python train.py --num_hidden_layers=10 --hidden_size=512 --num_attention_heads=8 --num_key_value_heads=8 --head_dim=64 --intermediate_size=1344 --vocab_size=32269 --hidden_act="squared_reglu" --norm="rmsnorm" --norm_place="pre" --norm_eps=1e-06 --positions="rope" --rope_theta=10000.0 --rope_fraction=0.5 --qk_norm=true --attn_scale=0.125 --bias="none" --tie_word_embeddings=true --parallel_block=false --extras=["some layers without attention", "local attention windows", "gated attention", "value embeddings", "a smear gate", "learned residual scales", "LayerScale", "capped logits"] --init="uniform" --init_std_qkv=0.0159 --init_std_o=0.00355 --init_std_up=0.0159 --init_std_down=0.00219 --init_out_by_depth=true --optimizer="muon" --learning_rate=0.00321 --lr_mult_down=0.7 --beta1=0.9 --lr_head=0.0243 --warmup_steps=115 --schedule="wsd" --decay_fraction=0.74 --decay_shape="linear" --final_lr_fraction=0.1 --batch_tokens=131072 --max_seq_len=1024 --doc_mask=true --train_tokens=577100000 --max_steps=4403 --dataset="wikipedia_en"
Each number is 500 + 40 x the weight over its row's rms, rounded and kept within 0 to 999. Layers, rows and columns count from 0. Numbers have three digits each. The size before them is the row's rms in percent of the matrix's.

# layer 7 MLP gate, 1344x512, rms 0.0948, rows 463-505, columns 192-255
116:616485498460535464457535465441544511490464502474545549547409440446439482434452503502556488423514501502528516500470495466522510487477450498478496552500519534522469459569490425545484517462482494
127:437476522431543536427463493523534480508557514532505519545455515543478505518391494484458527498538473535483462475579471530529557477498468477520497583482504518481517505554475479454507472521454509
112:508427468534526530490455508486506530516464560492478541578522500548471497491489543478458509510439519459494544539547495530505496491527545518445542471538618502492535453464491505442587495469500468
117:457462530501539496532480486462528493469449530474556417463504594483494570471522469554536560465517489496541549485399501474489498492474500453513457415474465482531524523444548508534549491428445486
016:438492462541569462507463490520528483507479504443526492507512531471483496502582569409456486442496473538485489566528516454526451447568549530585475552562468515517540454497475549417486475502503501
123:540527476600538487507511528498494481487518448533545589539470471536512539508453455513592481593416539555414521546561539575423477441566535429484524443523458486466529477520491509510560534530538547
136:482491534507500535475487513483505477450514454502481580512472529436484486465497516542503514516521589522460453457510448468540467503558521531582509480582528493420485477486540494534414592460580481
014:462561535467466533558534478570518493488449536484534450471455539537520496431523492443443472479557457471489510514527508545556516527566499537538531539540496522520513447556434501506468550496503534
120:509465523444479454544486443542543527476560504500553487477524460453551554482533527544515506539535509450456474512478479532474471465550513485530481444488535521484499494560469562507499489480448495
021:458472508526501495572572475495546513525474428490478572618525522561485476482499564481509500489483532484519453499436550472551508440497457527526419545465515512526443567461504491486458501526459500
015:521553487500557575517438503486446540501625570508536502503490543456487520485552544500433522495501448494447583552578457544528497490524500536546553484524536480536561509514507557498480466521493443
126:503484547533498472457494532518479524519583477501509487469536534484507480511502500498500454574517495480514528435518542481416475539451508519465553482484513634523491520524536507486540471566468445
127:526504480497493454520548466534517470559508433495518564518470504467528486490496465489527470516513526504461439502462448474522439441472476537505477494503506460515526440542506526535509534533457449
124:511478520558476509488466514563542511571441431474452494466456442503480544447477473471549468496517489557468544482536519524507549478471489455485461515525531491455438482489496468512504510499493460
131:448465568507482436468477507487551532476496507486499478519527453473478495555511499512513482526488451457516540516533469555476541516545473539484463546504483480546495522497524475505499537586485504
013:438524562554461462541430512449437489564551498493560527513577507495541567547508486478484549544525429522464462544440522534559425478564508478579502507552491495460452508461509488496482506443534535
016:585449473424552507500452467475519533537503443462480449447522504454534462519498466521486472468556527508574516462467534480462556549479429441441538498485546484481448546503504520507468547475503476
119:544510465530507548495514478491504586503458497489504529509496413521543443460463455500496459443502473501442463452461488429495507493440497559471520561517520457518542534484547480471493531494534470
013:497576491482430542452510457458519551461473432513573560547484497509540528417448441457467445464509568454536428571479496527540490485497547507565488500541489487542535492507472515491509492523516559
032:455484497471501495497436471503465528419542531470506467499442479523524461492460592453489477517508530454500481508495538495472544499500578477445515498518486515437535517483550504436466422492495431
014:497452543579561540531482442505482464483479516497461505559493581513452573526548546416500508532526547428558492479481462478451482470497501556451441492555570463554539552513479535460512556449565448
119:508439542499584512544456531500499436484533500511487418480503523515550551544445607555471455495465563536524556488579497487481493456484517538497477527520470538439445465463496521531537491504485436
126:484517474469429393519447477509454474542448530533471497479541533475518501504574396534502554539482541453456423460519413527520458499496514442524475479554488544550500500537516454512442473544458520
121:508517491457510502546494479461490485481522500500514478452484544522461456510468450491491519485491435559477558545479528538474481542477468539526490492610516497524567514436513419491471526523564535
015:497563525481538531517512543442552532533543436472568466500540491511487511543494481459477514583462470526548473451504552520538480472582541484508463488513467554563496534506528569511541525528473462
134:475510477464413483491505510474469495592494513542584534505384505463546447502468487444499424522438453476527442567513514445471475539511450485518475418533511459491515531537472480466488493492569503
131:494530460505512462551508517536435393463527401546516482540521524559493502501494524506502493499498458500516567496489466484571456528406489462458496498498531464485459544462524520469517490507450421
130:401468466510456497559446464487524468487467441530517564430374497535498519554461471492423570494498512477500425472562454492516477534507518460504529524467536542467476504527577462493504545503525549
146:528580537429465498507486448503518561463470553534481474525529403510537440529577569497488498560473446536473483484484538487543464536537576470487498498582556543509508443532506527530467539548536471
117:523479531484486478539527523503556444543527442475452411537549548483444490527445408519500579482492470597471500447515378549476480528469509605538486512508478516483598521452406492566507505577411466
101:469534528570430507516499496554564504500482490506510555507584489573556607491522518450511448608489531538521509447490495553479534469513474504487468453454628440537456548539569459518465548479525543
112:469523522498461484596459468505540418537490472471448480544446467453470532585518471603561451495488521516481445493500550501516489546470481513475439510513441520459504556536490496428439456473459509
130:575493506502486478461458439453541500467471552489491546513522423493506446505456462527506569518398517554442436573519506529482609401490534578477513465463503545491514516525509464535578497484528426
136:433510470514482591579536517502558540425509517560470507507510459439552503486471465547510438449466459510518618426491518546478567456543528489517426494538523502465466544457538479535545499459499496
132:503566542457447519506548505508518512475563481519455475599436521473474508510471506517530510459528588549476411496542461518487493553483560472528503561575477485507526487557462499470546434514514475
013:494511511524443456459446448466488465563516549478447509541482544458501463476481484579466559431474565444507474521477530523481473531416435490469486455540517515452456554466570519524465558530548521
016:450484507444483481495459426496476451512542556528454557529448578532500511551501550476550470501537464502475481493525517492559466586442488531460501448456584499527518517498455514494511462477454540
143:516481457596471504501495509461568533497480434473482523534546478548582428528493420541524458513538525466511496486605492514484443558483494512464460555512530447486508451488449474581497555471494447
134:464574550532433464568458478519506490466508458500501545485567559564461397521484497441567589550476495484498458588552537552498460518489509524504513472444552446488436451562468502522467465488537485
118:521497474432493458536541523461554493574514509439430554507469500396523550498507463501481438457487507545481485502497545544474502606526565547559469532547526525466554487519482584549554469450524453
018:539441505444493551470470542587512481447490489483463545496406493499450477490486474516493498511494474515553423532486557515480585483442506525428508535474484548520495430525491508452536482508531515
015:521524521503565554559487555430546502478572550552484453450509455476583513452485541455444468428473488543476465563526517572478436444495537540505482471523545454523429537515461529474491510487472439
110:390488545531562494517524531479568505470479566552482499504446463499582475552485439491480458619451515454517495477428474492497506467509497435543483505463486540453453457550492478504508470481432447